Each number is 128 + 24 x the weight over its row's rms, rounded and kept within 0 to 255. Layers, rows and columns count from 0. Numbers have three digits each. The size before them is the row's rms in percent of the matrix's.

# layer 4 MLP up, 448x160, rms 0.101, rows 128-185, columns 0-79
101:140118112110156122133097143151100131127133125107139100156155149115150126100170099143084109126147146149119118149119075124146124114136087160095121122079141151087126133112119189158115111139149135135129154130128099023121114122171123149147159133
095:117117144126134167111143178096134065141172131144110134089097145097119133137102153146153067154088147136142147108143106111152103146146142119153119116137107107136149090131123073143184170103128147131085121122155105131127142115120109130119151127
099:146073129124128154123163125127126164131134102112129093059111158140140141094122109139171125071112129149116136127137116157109130126111112098101095152133112122118133091123102113162113109173184132131162161192099152073096128122111129111134111156
104:157126167125142132083166132109119116131126129134116117118127172126167154102153131118116130097097089078146122184135140085153115120140130166151114123106134079125147126144123077136122150148130090174071159065118124172096123137130144142124139101
104:163120140140156094136092104183142136154129148078114166114157141119134120157144136119127154121103123125124136142132099076111152138134121180090148145137158151172063131141096136128159152108102134105128080133095112131086122143094114109139124123
100:160143087108177140155153122131104133134127112117141142144138125119114098097168104151125147134146139149116124147124111140142133101104056135145161105155100087114118145146086110136113147134139188128123170113131113131135108146151131119121108087
102:152103130094084144136120138077079134117160103118078126184138071078106143131111142156137120133120123155143183119145132100151114095186121125118122123097090093115173130136146158179115162097102102146122114128137119145099123144114131128141115139
106:096075094127142153133166140094109132118154168098134169102157131117108125091111133115104126096138129120097112123131137107110123124151128128130165112180123169115147073137133083112138139105125142114149131161134132134147168164110092113129142124
067:114151124100140111139090153157120097119131143104169103161133138141145133174106144153117162126126105095138149134103082145166125135136173132134136118083133152127125147116161158081129157119121123123136137114129093163127141123161140122096145133
103:100141138150121114146131075170141119104153145120114144120128119103117126099113091144094125130132137142092132120129088115122091096137121101107122136191162165149120102094124166108182111171110130126094139121124130129114137114127112127120129136
101:123102096149140167137076117128103135128100130133106120136130104086141166153128142144120068157089117163120086127136108121121129152127090151146121112152106088132123145151144091109121098154124146149125126130108119119076107130134111164157105120
099:134121150141119121109133145161151089140157154104101189187130121142142106114132129083117137171097098114144164096133131106134143145136149139138137134115141163090086141147087158119103172121082112158127093110117166144110130167136117091146134115
106:130131143137085169154096104168125109091123113154137118158097141141157114144131102160164136165127167102128129103135160111108105111110158147149139135116140134132090133133125150133090129098114151144144119127181111143154140110151110134121108116
106:155107141102116166131144121109145130130123107150157081134146149120152120102130134106120128143138132117133134111100196106125174128125125152167104136149132163113143112143090123099142060170171147139115090130124151116176093091105127099160131153
099:113102127110133071109126115116103163123127115166158091141107123174122145141112122099177142134138118132095124136121089111149151134114129110115113142097147140117088124114132187125076137124118134110136175110131080116107131108159133164128106109
094:105108114121109067164129119126129151121118103114119120108149129108144140104163138131134176121102134148085122107093144102106125094074143147140188161094101120132144106122085124115128161155126131178136131118094124094112141138119122138153124120
099:148114100144108110173102141145149135094149138093134151109181146091151093117106110170143135091150120076138114172118129113101182122153146138111129155126115138135150151137089111107117107121122143146115128127148177115142135101133179151175117104
100:133152171109138121138099152094156144122150123110103082090131173148189152141138144123099180121115154150108122152126135155098134103120113117162171169125161097133130101121105107154173152130123150117144125096086143106144114138124149112074138112
100:106101136156136098153123138120119113139160188162109103112127137148112147118134099129109127152151150142141130126149138132165126113105111140148130124153140149149113105157113147147154133101100107127103118143117125165173139116146148163149166115
097:131134130120084154114131130139104109114074120133098162120170168109073129158097131172152136065125145116117149162184146107135142152149112109154083131141083088119143111094119140134083124119145136144150172091137104144102168094134140131100154137
074:178113113187118140123140130124115129146087126109126121111136122124126117143160141126168150099158125129137139187164140115122143137087116145103122169116155110144174102088110167173097102135095154137074110153136174074128146160107100106159098113
096:143124125156086154083081112129117128127103110148135129095138096162117137143127121091168097116124133098124121121158171155159173145086168127167150137113122082110150132106139108107112119119128127115113129118155124137109171094128116178134142139
104:134137101140096131143121088120083131128168121100122122114113134096092159126127127123138114102139119168125143138160120128129104128117163079087134099112167143106116145164107116105115129099106144119184158103115127113153110123113058133117114126
096:135155098127130115136150121134120142128140091134068117135177152176120121112106111109161120109107123117111095111121103158144119111111164137140165132132135149114108108139119143151168133142142160091135118139167134147104067139125155137169141083
105:133128145129130097153125148124121110078091110111125139109115141121141147165143147149134149180136110137102138134129123134113159139144103158153127127138134118114137128137131141152131095140115082163104099118091158111129125160116108159116100181
090:104079125137106167133082112123170129135125138111159095107134139122125144083132148118115095132130110098155112099129121121144151073103121125123138134164106116142137097145124111116131090137147111133143135109093076131142174129163152185102111137
112:147137147114167150142137166163156124132142149106121137129113143113149090107111102097118198158129161149148117180140163138136071130127129124121126146097152085159117129105130121150167138160157121170125157146121157143135103133109144156078121164
092:100118128116104119146162103106111169145114131121120123143106138105184168113148144176124138099137157143111129100188072117155118146148089120119139128117111138125185112138111136134140158094157198070142134131091114160128109131124158102112144118
090:130089159168169129139163121104170114157123112095104127126111156159109160088114131146121100131108090164164093149115142139108147118107108150132145120142156073123105111110119109120165124153127087078103139122112136126106180130122124141137148105
107:135137131112132141140104112109116149107117113130099099140128132138093102120155139141137094127105121126123095128150109120137104152143110155112135156157120142153175143150176082143095153122118144068126141102103135123124082210082125119188097118
101:161087152134107154112130178166101128133162186131112156093135095164081129130164115078095157099104149074154111109102117104134164144110141145097134128133122141084127130154125123094142104137152102160155125106137111122147136078126097103126158137
105:127118184134169130111191115101138117099150099111163144138125129178114134139138131106094085107094146135082103102106135132116144101127110119127147120120145124106109138127109151121135102132101143148128135118151104147093151110153155122138153156
094:128128132094109147139130102105126154102114109138169103153120111156088100108092150121165112104123137134156131101131066122136191147150134137116115184147116143128125109146135141152152128104116137097113143130146121138148156101067167168092121112
088:104130103131106132147091158095163129124136089162136132131130183141103117159152120098148139131101138134128133143088095119138098149120178125119139160175148091151130129140073096126098093113114110155149141127145099099150135127134140139133110099
108:159149140108119122170185135104134127110103170149156124140081101102117145151141132165085170102154123114120133153137068127138147133128121105117116103137155152124118165131135140127119117143138085131151144143156144099145155140165091164137157066
077:128133151086182149126118077110149113121168085136107169149135120141166087129148083146116175139104110139146118139140155146134133091128136083113104113142136166147109114135146110115101119133115121081171130118187129125126153134112142133144135099
101:116123131137130134159105154137093103089077093172109095152096099146123088134126149108115156133111107101110135126112185135124135128114119102131184118126107138130121147130100146128119150127099129126106103101129128161139167163125159148137107141
099:133119139112111155116116131107097117132128152107138142142075113138123143107156123125128174108135111141160153110160091133150108148154132148121140094118117173108142116123115134163154106097118157085148105105135125116097119165153133131098158107
105:101125139085131133113100126161164143135181141134147083127150097148143108120150106178139134142108127121111123140121155128137102144109138158120095138149138122112168115096118154103149177123123148126152157132117147165125157140139153094063093136
097:100113116128075099080148129127116100144095168127131138130108106140120133120120156123151098083083127115166132117084170168144127133144097165137126167119075132155149136139158136093105171131143150118104135115117120118185139089137122160075164172
102:134110151145129137100144153133107140132163115163132127108154120149115114145107138102104086141101125127095092132111120135126131184133116094077120149100121113146136130105140133117160109127116103116159064167157136124167122157176149133132125113
082:102147135149159160082106083109116102141142138108120135138143102166128133127128118122100095134109136147141167137129149106167160102132141158150146157145135113111063115122109124113129139155132120127172093096122112163093136095103157149156143117
074:097120156100116107157135169118114138108169136149111116087143171119113131178131149153097143125086110110115139099100116107147098089145153138133118055138151145141142110145127104099139119127137100114151147158143078151144087099135141146136091122
102:151120150125112101113090162089126129100139093107103154124155102145181097130147107159137138124129093109153128132101151114131157092127169148102168183099151155153120154104110136129099100125098109154145107102145123124108159153117146125149130150
100:173102103116120138141079122141131123142163128150141120162128104149176102113128143106159126151129108134128138132152123099128142096155147189130115143114139153124125114106085122123125117142126138143123107113121143140145130091124137126217168113
100:149137143138111130119152128089128130110126087132159146120123152115100091129101107118096142149140162136125098108076144190123121103112080110151078133159133142126100108176134142097133129163127075132137143058145103144157080155126132136138138148
098:114161120117150095140114125139118142092149144108130122137156156130131116116126149141106139137133122124141112133136118107112099121147113157143143130112114150136167123098107153127122142167073130155134164156132154117111113145092120046144154126
084:156119104165196153135145166139127124169100152136116096096145125106076161150130097102176099134131077167143144159112120135132125149103142137143136156152150080153185145119103097138136137128129146150141152107122121141127200116119100151110136130
109:125140148142158129102160087128117139130134105167124104098151148127106121093148129097101126109137110157124108155097128082161118122143101120139142176176072126157095090091131187124127144110101126135131124122097118090127124155152099119138143131
098:136151125121092133150120104142131123113073148142147150124122121124115115141114141099169135072137101117100135107094130162124158152084143149121110120132132160107123176139157161121130100114158117111113150146140118084144161140110104149131162112
097:131146137113117143127146109106124135110133120109171106134126124086119165133174119155109139124125142112149138155145176113108111099131124143142166138127148136149126136171092143127199178169153070081127128137123146132127105128137122098112079140
103:106095088166108102143105127136096107104127144144138165085147147108138121108097121109109155106162115130100146180131098132111144138109172091142106096146109134108167097136094159143130115111157109108132119151161152090128137152113172177146137111
092:121104109139129113133124092109194112126103131136097139122140114114147137139152178137098158134093113121172088168128104127158101132104114126116156143168068082154154097112114124136105162162074107138113108096103121123106150165144134130142128159
086:149127173097132125168149081113107134109125131109092139128131146118129142115171136147171148081118129134082108153120117154131130101099156125129137152139130126129132138182132176128125116149121134142180169126091107115143122161110084142103081058
095:149178136118096148188141076139113135161168136118121154106119143092138153120114080138093133161148137143177141136124106158121089127111106097106110122138132118146132148168165090130139158101092117099141152162130120113109151091158140159115149128
101:144139124126081130136108118107109143098094062121151153128132096119107125116135111180136133163139142117120136115146155149123119127141128131122095117084109090112077103109130154119099104144153122144124119143164135113127133092179153146147102156
097:101116120117126132156133088078160119097130118132109116132164132111149094102135120117147157101135113133106129074129155109135175115150113154130143151178143114101141133109150167146119131127116143132168164101107101108115144107087152114122089137
103:168163115132063125133156145126137134134094112137104144151138165167128170152160121108170106146111147144164102120100154126137137126117096108156129126145171173120160149121122127093127155123113117152137163137111120121120113128141102163120100165
# layer 4 MLP down (transposed), 448x160, rms 0.0982, rows 128-185, columns 0-79
103:122145126149106102135175105105179172101117128138141144148153145162122137145163114147158152144161118080146112126128156119137155134080145112107052124135152145126095117098111153120091169123097158145140128136174124157171112098163111101128100156
095:154097115148130095143131129157133159122080135131111101144081136097122137143139131104101099119147080058117134134121118103114171108121125128108123164110122164084101184175121108141105125105098120129109131109140086184149163130137122110152094136
100:125139111133108147116127139111121134111180158105124132121099134155130113135133202137131141145070126108099147110112167120065161139094123144105151144122114153132108145114107138135157158171175133146122147106171143127122146104124127114149126143
106:128108103141116144151147137166153115104147125098097116121177123120175147110135146096135113130107092118134088111101157132120139155155119149151101093139145072103089121120146125111155102139118135188124118102117093120131126112120134122144117104
100:106098113136112161130118080099146128134116094131182163103149099145122134110114137124099126124133148120082126140148096163121140153119131145161164119140096121076151128159157132131134123099137114138110130088140150128151134135132120155135121194
097:138111169139181109162177121110171197070164155171124128098138188124136140132135143094156124151144169123148152152169098137149119169111122115127132102170140108125122155140101143141121103130188109102116107141130136116121112165109100134153134121
096:119131182152160112113094079170137147149067174139126128104128130135157114129107124135131147124166141085115108158116116082111172139103138116144134130114177145117089124117121165097125133121088135116135153115133154146166146080165104106129124175
105:123118155134173119141115121119099130101119114163105106132145145096129130187202121093164072122162121114123120124073128115104169162088099102132123141130129091103118143108158123103176150105112167114079124134179121148107144102134131153125138120
067:147127108175125142150148136140134088095128133117136123134116124137120111100143150116138137144111119085126119128140155172078133145106109151129113168134115129128122132119123170149119134129132105100111112152108185128070106130107133110122124136
102:142110096151083102147124116154128136113154166131157169089114131111167112142114141127158157117151119102165100119077117118098164089118135131131100093149138120094130161104124103119129108131079123141148132114115112149135179092109131109110148127
105:109128109162139185102145132138152110160149083115129136143133106115139127114115162132117096153142132119140150146104131103122104166154140156133116148124129090122130111085159134122154106116132130146169126121128169152111126166081114160187104119
098:115149163117138123139114076156093132096137107139127100134098149129111135166120163136128149154156123044066076153109129118073143143107104155142104120136127073113141115135147103137098123092145156080092106109143103146132137122134096156142116172
106:145136119117172157116096137131138151147105152164141110115183123125122133155183168118123130138172119126098098137131138158086139142112103125140077147094093125114154116143131114124119125090108211124173133132133132157149150091134073136102129129
106:145143151111126111156127097098173111099120111155125123148102098150137152155125102158142128128099114126130122138129115123084157134116124127084154136136148148118119165162146211155104121149130132143143150147091130135140141176103169134121135157
102:136155113149132117108135109147140098131115130069164139120113156112169127141137164145117140132168126162141153122109111110109157131127143124111168140127119109117137106141109161117140137120150120158121125121098110133085172131144139099150107100
095:123114105116111161131133139127115121129107114150109136125117131115078114137115105186140159110154100097145119151141136144121113164122140117111131121147116154088138112119164099112115128119124156123089092147113123148135164135150133151136144140
101:118122176153113112143150098179125115132142106099100125136125092132154086107095131123166128138131162093141129107140146141116168161140111138122110088123135141180137099110108141126128134162080097141143117107152137156130112172127148126149114097
096:140117138119123161106145169132114147111080159178117173129147108148076141131136150128112146152095143121159110126128140170100109109143160124121172105122106169132112137146110135147147127081140110160126096127132126129129155106163102125120122164
102:151168121144143133156161139107134112123179115128117074111097157133130104112092121116112121163113121142174102139137125117147084127167092106138109150092115096126134109103095107149095158113134140090121169143165130098122116114110161158164113102
098:097103115125156156153171105152115104172126135117162119114167167135097109133104152116125174140165072141117128128145167121122173121097127128141083107111091123070099127108094118132123094117128149132114142106141164150127140130107131115158133107
075:154138133127136125147162092131143141180100107108108134150118129141118156130147102121145110135124108134149145158098132176100161149140102116106127175131129115113126187092134132150104143087091116136132126141080140132124137142105101083135179132
099:137164098108141115126103081101173092159124082109199130108142109084137131088146119141138117102128114154102132091133158135160143154128112126147110130145111101113071114138130105133113086152114149139124106080128149102159110149115138073119153106
097:117146135111118111055125157138159115125120111158112131113098159129077101122100112109126083098139157063131090109122134118062144132138115143137110136164079134096139130152101102092139165120109097105150106125117098126126105101155122139151168165
101:136139126130137104143139123128133101111109121105089179133137179131137122123147141152144141163120103100156138137154158144134121093129085172143162142140082104113123146096160138142165156102149138109113120134173086161133127093152117105140142110
106:131138132092141149130163139125102183115118139148136125124109134122124132134123163099112132115124091157152118130154113116123106118143127089154126147143112087134138152089118113127138166148136170123125132124113140135095129090115159180133108116
099:105105150135163152143130125109138151119153097103121113110102107134108134118139170098104116085140128137116136110119110108138148131124118152104110153179142100166093137151125114157146128141156135140153118099064153140164149130128121149104072159
104:108162070142115114090126139142197118140161120132097108140122128123131130166140114090158124122111100123157152105130122167155142086122136138096093102113095151142091097138116155124136139074072105113137119115161101082149107127140113151134109109
095:128091100099094132134127136135123139127152151060102139094090119152106108088079107122142146104098146225131166109101100141135113117144112142139135107138124150192139152111120092146141135165132130158149154121124141127147072134111170159110104118
092:106119112105125155153111101118125149110195119127141134148119161106132130124138122131148129171135139203120173080152144121147095145102126143153123140124089092102124126133121152138126138143169152134185166111134139092120045133107127132114120121
105:122131084109153140128134077124106161148124090102151125126130111132104153127108102130104118142141122171096085098155136130127138123116127113115106153145117156127065114131154101103102118108139116086158126089108130190112133135121120162135090131
098:115170134141165110126121130149140113133142112097168158119119127104142118130110125130110097165116128173100143123149135127161157146154171143149171122116116099147065135115117154162113097128134113058144164111091149142064117115107141116151098165
109:158107123165114150120138081122118122109124100137120131112145163131081100087135148129120102160109125137139079142141107162134116102118097175140119122132110126126109130159147123096145093176113129103126143136109157113109083061178151135112144118
093:133124124093119093133096138098128115150076134138140152150158148112121135150131083137104128157155100068154120170111159150095076166138153123131138149098136138103116119103145168123193108141121139170114118146081121155130174133128099121093144100
093:124138169132152098173140132151124101149149112112119103120112152079112119139135150119142129139092100128121162134125140087148137144130191102158066120154101152176158095101149105139160148138146138117114127103150134072109135132154119098192152123
108:137140113127111152129106100129127127137164123103175107160155130122175147154122159131106186115149140182143107142112140109109086138158152092161085161098120083182155117070132162104155141134148168155110114158119166144111139087089147141137123123
076:107149127118143135096187112132121170118142115127120143121141128139121134079116137125147130118137113218129112125101147140139136152116119090159108122073144104101168113123133152124124132119142148098130190137129108117053127175106160134129140139
101:105111155129171183155178112133173186096118139151122143145139101109117129140114158110138123123167163111130075161160117131087116114119124115117143123079136106104141086121123086158076119066113113111108148120116099124168136096108093134128205153
098:146152134088147182104138101088109148121110136141119130161138142161095112116150047124141092123172096151154130115130106126128099145138124147127136142147128094141077172113158131110154095116132112145136125153117129160113112124136127087117094141
104:130124097132148144145106130153123167134091159147163085116102122105165106144114110132093103108129131084154156114099092128125126167143169082106146131144101107131108140147196101126122146126112137098156100112144134122140140106088119151160095142
097:130149097131106088155110152115108173126147141163140121147137163158146168155135115111106133132105120161154101070123123088098153116144087162115126141127140108124129109096157133104163154130129132110128130122094074137098132081138085157142106128
105:150128091115128100125142115170097122124111164139149155113108123170122105199111123124143119148154117107142094145104085125118123133116124114124148127143079111186121136169117164142152111108104100104139097148121099107134070132107108133134065131
095:097118084126131150183159113126128147098149106112134103139175171148141164101133086129121109177125096172131148133117117126156096132188090122141118127104086121148118145113113135175110112154159097132135136195115158142131137110094158131161124120
074:126165112079112123113102136147120163116149118101159118152135160154141142129150112157113132140101122168104133098100083101153084093169159083174112093112105103116097161160166101092106111164151132134151162101120094136116133122137150143116122140
104:131131117143146128114139120131101093145173122102159099175132125155125105149128145152131135172093148145096103129118137110144133113164149151138094127134134133144124130156163095125116128109152132139141094162163105089070108159145126085123165094
098:145140149157164148144172098107073136122087141135131113116131122103173109134169110136144119145136140097104146171147110151084124118136146091103093093110122078121140154171140145126120102155134111145107187113140149105202119128130113104101114102
100:146136122151119136161131103125144113105143120133108166115123180126194108163099162155079087150159148107114154145150118136106122120142167126073167135120101139129179127172126170142076137131126097158100126123147109112133144120133114081118152141
100:138096134128144145130129146159061123143092148172145156106064099096134150115061144071108093129126147090143155154094108139136132113152151115177085139135152128137142137140161112103112139145117165142125096152167128153109150095097125122105116168
082:138102110155146142154107141130087143131084121141085119101130168132112123132113160074126143153127152115128121130141120121077124125127160122141119154112096102122156085132114142105123100113142110124151136128131141112144144163097148119168106111
110:150157074153114150171107124150116080164152161156138115171163182088158167136169087152129119098142142195095162089159109142141124140158136126115121131145160117153129101091149127080102141147150110107169152145130127181096099108136128098159163095
103:131148110118112110105145141125122121164142127094124108184162140131105141116139040111122168126117147114152117163149140139107095127156096176132122114127099171113171087128107164121188138089139128074105142099138139188165124110131166148119144089
096:142117089118157115124090142102112183164136157120113124131119109157124143165129165113137142149185106150108116155100132155135130097125128072126131130155155114108144144112135137114144176088097165150141150110137151108149105116092133140160147131
104:138136122140141109124144141139115131174145173141110166129122132101092154145093169120133159131161133178160139114107117120116129126151114097139111109169150089126098124130116081146127151086155104128145126148116121150111142117125120128077111134
096:135169100119164151118212094160148106116128149129153119119136074103148129129100071162156098106154143142138104139114176093123129112135098109167154137132095117106110119102135141144167139097144135119124157086108120111090099146141150123107100137
087:169085100128132170095142157107173134140124112107109124131121151158128112132157094109137140127142152131153145131141148175076140129152111116138115126115088157114112126151141100134102156138116129156137116101140141139139127115152173088117175162
094:113098149119158091111104137131152143137113125131106145096090092144094154131163135138114120136148111095117128146126140109134150142120177109150130132100134130146117133126126131101146116143092135188136121111180121137152100159151136128113125087
101:118157173132152116134096114147117105126115099095160138144133102103171157115107112135141123144082176146100120130112086125119138144129131102112169123129096118093116119124131121163134130133154106101119134121124155130116158151120129177114146121
096:138139123107089103131097147136142131163135103105145117133117106103156140124101091100146129149118130116145147137101167163175129129145166130097116108114154153131167135121107112147179130168148109208137142157144111135134097129107132100081121095
102:161157126123113100100142121136121098104165124113093135134089114120145101089154144165132094133100162062152171148133162134125108117170127157089111162139095156118129113129129119131114115141097099137102145123108081180108087148174119080135125116
# layer 4 MLP gate, 448x160, rms 0.108, rows 129-185, columns 0-79
090:159125150149096137125125138186067099109111123095103120155109144166120130100102109071132132103085124127153141156149151148103131129134135119163110103122169120087154117127125086143111163118128108119090121100135058123162171074130148131134150111
093:124157100145144125139122134172150165134107133150084129151100128100132146147124143142120147100140130152137182094161133099142118175110103091088109139158152111096116106129116097154092145182124157119153119122120145104135119137101115141130129147
104:120103156140149102106111057127095128125157105128134170095119106113090145113109117143127168153152114134125123153108148156155119117133129114115122148156142137130156150109087134125114149149114099129112124146127132089150082115133132108083091112
107:144119118151127119120128109161149100159120146097135099106124152143129094145139110121131164115143123135138160127165100087128129110142115162123143116167144179152085105155124096119167133145098160093152148109091068147142126118097150172123107134
094:133134182085165114136114150134074157136171122119126110121148126105103153132084086131090105136135148120134132114158131119116143105116164129102147102152156154129139114146127130151135145162137116153095121157140139169090099112097141118091090123
103:124112093089130119138166166120149103108114117138109150160119132126148157159141138105135131142145144115142173110140132098186105128138133114125131140136136126153135165133144108145112173101111160113128138098149114133124130138088153106117098177
103:165090159160173146160113149084088076104109109161102142109114137165103077154075106127109162128111126089179136098105118138123127141148121160128137159111121137132103143120111110142104130137107123122134138110131114156126129111166119140136150137
057:099105128099109158133124120124131088107151084122128128111154140128114151089110141139130095120124109144131128112136131127152115106146141121123102111136111134127124123134145120075115111134126131132143134123119096113143097115162144142123101116
100:116146140126118091165155154136119111104075155106202152113097118140136127152127154117135155101131127083145118126110076115131156112128132142160107122126123180172120114111134148089150120130117135115177092091140143112126102149104135128142148127
108:153157099114138133151134150072191135162153147082112148135122118127109114178158136152123131126112108138106139142172138117175106083097154135146108089123139115117097136129115098134132156132125145147132125142123122098109083141125087144125188121
088:135132152100105130117092171105129093148160111112106148164132086135130162104084144107122150135110112104139193100119125127143122141168168174126149141145138140098138112168076095144141169137067091132115114132124144146120118133124134169151110102
111:105109106135066143135156106105132102112128132073106151086127103121109162088087125115122116092126119084134120117088125127194129152113115130154138140182115090140151133167145120131125157135118154132108139135147070089144170127085171128122111165
114:124144126106127148110138086087141133140188093141117105131160110140095140139132122108115131105136118142142146127130151093139149105123116172111145133161093117147154136121124155143132105164083124097187156132140142080165133119124127078130145142
102:115173170121135086131112084140126131124126059120147161126151056092133120125144113142138126167132127121138121125138164123133103113139171108090153157144131105154125115152105133137121120108140108142139130126100141162170147117098136124107164090
092:130149148139116088156109111113135134136085130117117148131081132116126090176122091125155178134131113138090149095133136166102209109098112134138156120149118161131130112131119093117097125102102128117130113125114089149169164084151119125095115143
094:138109132126135082126138128152161168108135112146121125089153164112088121120177134123117174121177050128143108125136135098146124133138160109127125150123107135145143130112138153168116136128167118137141151143128180095136092140110149092141150133
101:161143160129074092158073154151177142118115115138127107072076137159145132140129160147134153137130155137108139140091126156122115102090139124142119162128161116149114142127112128180150114139124161107152129153116128087158133119129141108083143101
105:122104130104131132070188142124106115163127096093131100119140153145154108147188109107127119151160130133111132189141143120147137143129145132192172133124115110108144130180126118123155150161157142149138092110111137172096067162081148140106118153
098:103181123120165101130137154112163153148166085105176112080148119125167140094147105131112137161135107167139124098060135127153102139105153118136120160130148124159140143096129123099165126158103148113147105139135077104104074123107138085115129116
060:141121132111116162098158108146127124170145130113080121129133141159090122119111138117113118150148108075146104137112102126192142137175099113127091138169083106164110159116127102122135110127107159115126112147204117141147141095108112113102135136
094:137136164148102140149136128144126133145168178137062157130131164105104159144144144135140107126122140144124160122102081155109097119164130122079103129156096140167144090171121123137145092123118105160130087151145139074161099128103122120100099114
099:158101110127126120148141091146108139115142112093146123097134148138119154151119134134129166080122120148108124121105122110084133086153163125122091124122170112081087134121124142135086156109109097112190160107128102105158058107105084107159079142
104:130123082137115076131093119146109140157165135116104150144114165118119129140122088133158129069141121147115117110137134139180110092134121135124167094158122148098121177080107151118168107126125142108165129169119109124131124124136135153111182106
107:143133126129156150099143136095153124128159134124119155134173098171130117121132092163146114134099121113115124129135153093165125101108142157122135132165137128140134133115145109133141149107149146104160148135141111140102119124132103128115134075
091:143126148137142124121159184123114078117126144154145082106113141127112147168176093145126157147080153103138154129134139107142119128126139110132093082093139146134126117153151142158113161129149122111151086162141108109130120155109087124174114120
109:123159130133140158112143126137117120152144146078114107168108092073116101089073125122144138143118199127222124136109143152149134098127118119122128126125132137177131135121122112126164134136109139140097115135112171170133145108117091160089123166
090:152129139145146136112152140139123113110134143123102158114181097092113111094054138145146105117153106114171179145104158120110146114133097120149127116164104152136138144171122118157154093127096109124140126111182147143132134099154113135099137131
090:143102098093063132148120077127117175108118131131153097113132094096095120134143114105093158134149103096137171141112116071126115131180119124133090147113076142133174165140136186138146155141121163136122133146147104156123135128097125112093097152
099:163155137122098084125154109122148114136138132090159151120129097131097146147126154101104138119182108136129163120135153136153149150124118115210109137108099073088062141133090137121135126139130152154135109166144091130131128079139163106088154141
099:138152082142143128155150141130169144127106113102132131129129123114140116129153138124151152133139037163106136148152165124068130121149137134123109148143138102114097132121142116158127106119082139091122108109116154092136129120125149123167106124
115:094153124068119113120154127135155140139157161111161158110096130111110154105161109136133106143161114163137107166152150134146139132160108076161100130147102150152129165172173152106145116112106078092195109111112145119183130132107147163117128112
088:156147141129104158106114134128143142107095123058134142134172095143110119135131085112108125136123121109120117143140169122127142096125102133179109125109142084132122151124134172103080104144119123140119151147108123109116141135123100094139087126
100:144102132145129094135167147109099117127146151118118073112132100120144190112158138165174143118140105150141148156138158144122112138129133129157088101107111115154144153127148097133151146151098140128084144156141117099115125072145101091071091111
107:129099150146097191105113098117155148155156112114105119142129098148094117098094123110141128134118139106118113120154092134139143100145107144140114125158088171111100120147145114166171077129144138124124145130089128141130125135121152137106103144
086:156102135132113141119137066122113119116173101151153085091111135154103106130118130129131126099081146106110132110161131079180162111174130107155120118177100128176099160149121090144178106151146096123173120121108113133156154075105099129107130152
099:180139123119089143135083155100133117108119112118093123179144102140152101139145142128119165144134112083122166090142104135125149116158146145161101166128132145128156147152128120140150135117112114107151104149117137128135176088113145124127138092
101:139126129134155086163125119119152138100136128156142120140178117119101131161161141139153118173140151110141118169132142108141151117120142082140102140082122139106141166124124140152130119144120130142134159176105115076146084093135155213143152093
103:133127147098169127138125153114201158147158169097134113115175114117152139136189145125149127142115064146115096123148162109117120141123108162132105129141132139123142140104062099138164135150096101163106136102084135144123106127085132076121113085
097:150138162134117153179146122127144144112119129115125147129119099115116062133131101129155175131126146132119118119123120095142166151125150105127099120127192144139127164155079145140136101108097116134153144151115138189116166151114105125110114123
106:128133170119174169097125158079115132112106152120104108138102170109113132138158114160166129144116136128176153161157166119129120102147144121194135143149090158127088124127107120087121130133151110156113121147102095135117116106074120123128118147
091:148117115094116073150162169130133146116102090111140105106127145095118160136096105149165148105152100132121125124140087150115105135161135119123083120141124116159169124136171129080124091117143109136118160154147139151143142126111123136117118123
056:156096123111142097152125137100107136080125093118106121098122118119099146141155158134122173104114148133150112111177143122108136146107086125134103160195115091153130116119118092139140136091150124112147129151113124128165149119087107138129134143
110:129142132136154157104174151149135118120126142106148108097107111119116100093139168132077067103177091113132165112140129149138136150134128124111164136170119115149162122126126166187161097145181129143119098135127152137150095114117151135140139135
098:139098109127144103166113148096170174119133117149136151146137175102117145143139119130092110124134118138094119140139118096120119139102107122160130069124183104120147175134117130135133134124100139120142138153122146132073114131139120156147114106
104:146143099160147147123124124142084131133145146122128112119165139113137186127121157137107080138095122133125145151138109131140132123093132110190116136145126091187133132122103112118123130149137131164126124120124163110081142124133122153107156149
104:095147152125119125170119124156120114150158153112119140144131144100106152123089153138096131067128131121137190131135112104176120105129135118115123134196124145190144148132187118153105139125118126106144115127173152092090156153124115139096093174
069:168089107127129121133116111113116170155120109101136134141114107154110090106142145117151136121132100160157157143105133127156125141168112126152121118162124112120127152110113121154096113120099184146179139176146120073151152104131156145109151171
110:116129102120130146124129091108116105111148137107107137149091162117166118121134107156127150082122115112140153111119104116139108139179138162133143132118142115136151130091106137122109092175163103110152160145156143161177142137116128084130136125
096:156143138127108135136145142136154103119125084118175114125115094132106101117154140104152148137101122098158124114093121140122135106147181121159083128108161130123102150094124109120134083120139154131199142129182164109143113093117107105111127135
094:117108114137112173132160134124129108092097122057103121112112130144126118118138122115099152114119131092133199144137140143114129115147162149142113130120052122102122143169123135129119101166136102146118111116101122173149108086137130138125106164
108:137168122105120159110143154138119152129121153100158149137155149114086137131143124135134165149129175132093134100138131117154138126130146140157112131151090177163138117153124120104150199148113123114173093161095111141160171122107118124083145147
093:165179122112117149120103132100112130130147082124138128075156109101121179088167106157149152107146134165114134171121154087147130126164124152165109139115112087123105175107140161114187112138145155136146121139118132108120106119140143144075135107
085:142136153111089141173120104097134127124080179120105140133113133099114146123159137137174109112163145173100128132115110139148115139064136108164116109136120104121147160188109169128153110123114147117133137160065095130113137136094113178108113112
104:128174109125115119145132110123089096122142160150144109106114138134158145115115095158126083140095170101145154105141127121148117104131131101108143149157126102164126168170143089151167170113108140116132142131150094182168150076111166149097128117
116:141142110161101142144103141154150136164148170113123164116110134051104160125133085110129111117106146129130171072145094146160143141115110106106138118174092108172154127159120102132156129125146133123159142086127164138094114132141129165082128173
097:138145129116113128166124118131117163123122078114117122149127144154113100083099149085118129159139099119139143113121139102135184138134124033147089132137153131127119170162103129162135095120156153123174119131107151120158117161118110145155115123
103:110152140161162124108134153145167138154110136054144090109166122093144213152135136141109078126128137119149127129138108136133080103094098108137159143116152103148102136106109117122141093148168129124134083103093104134115130127122116129126159126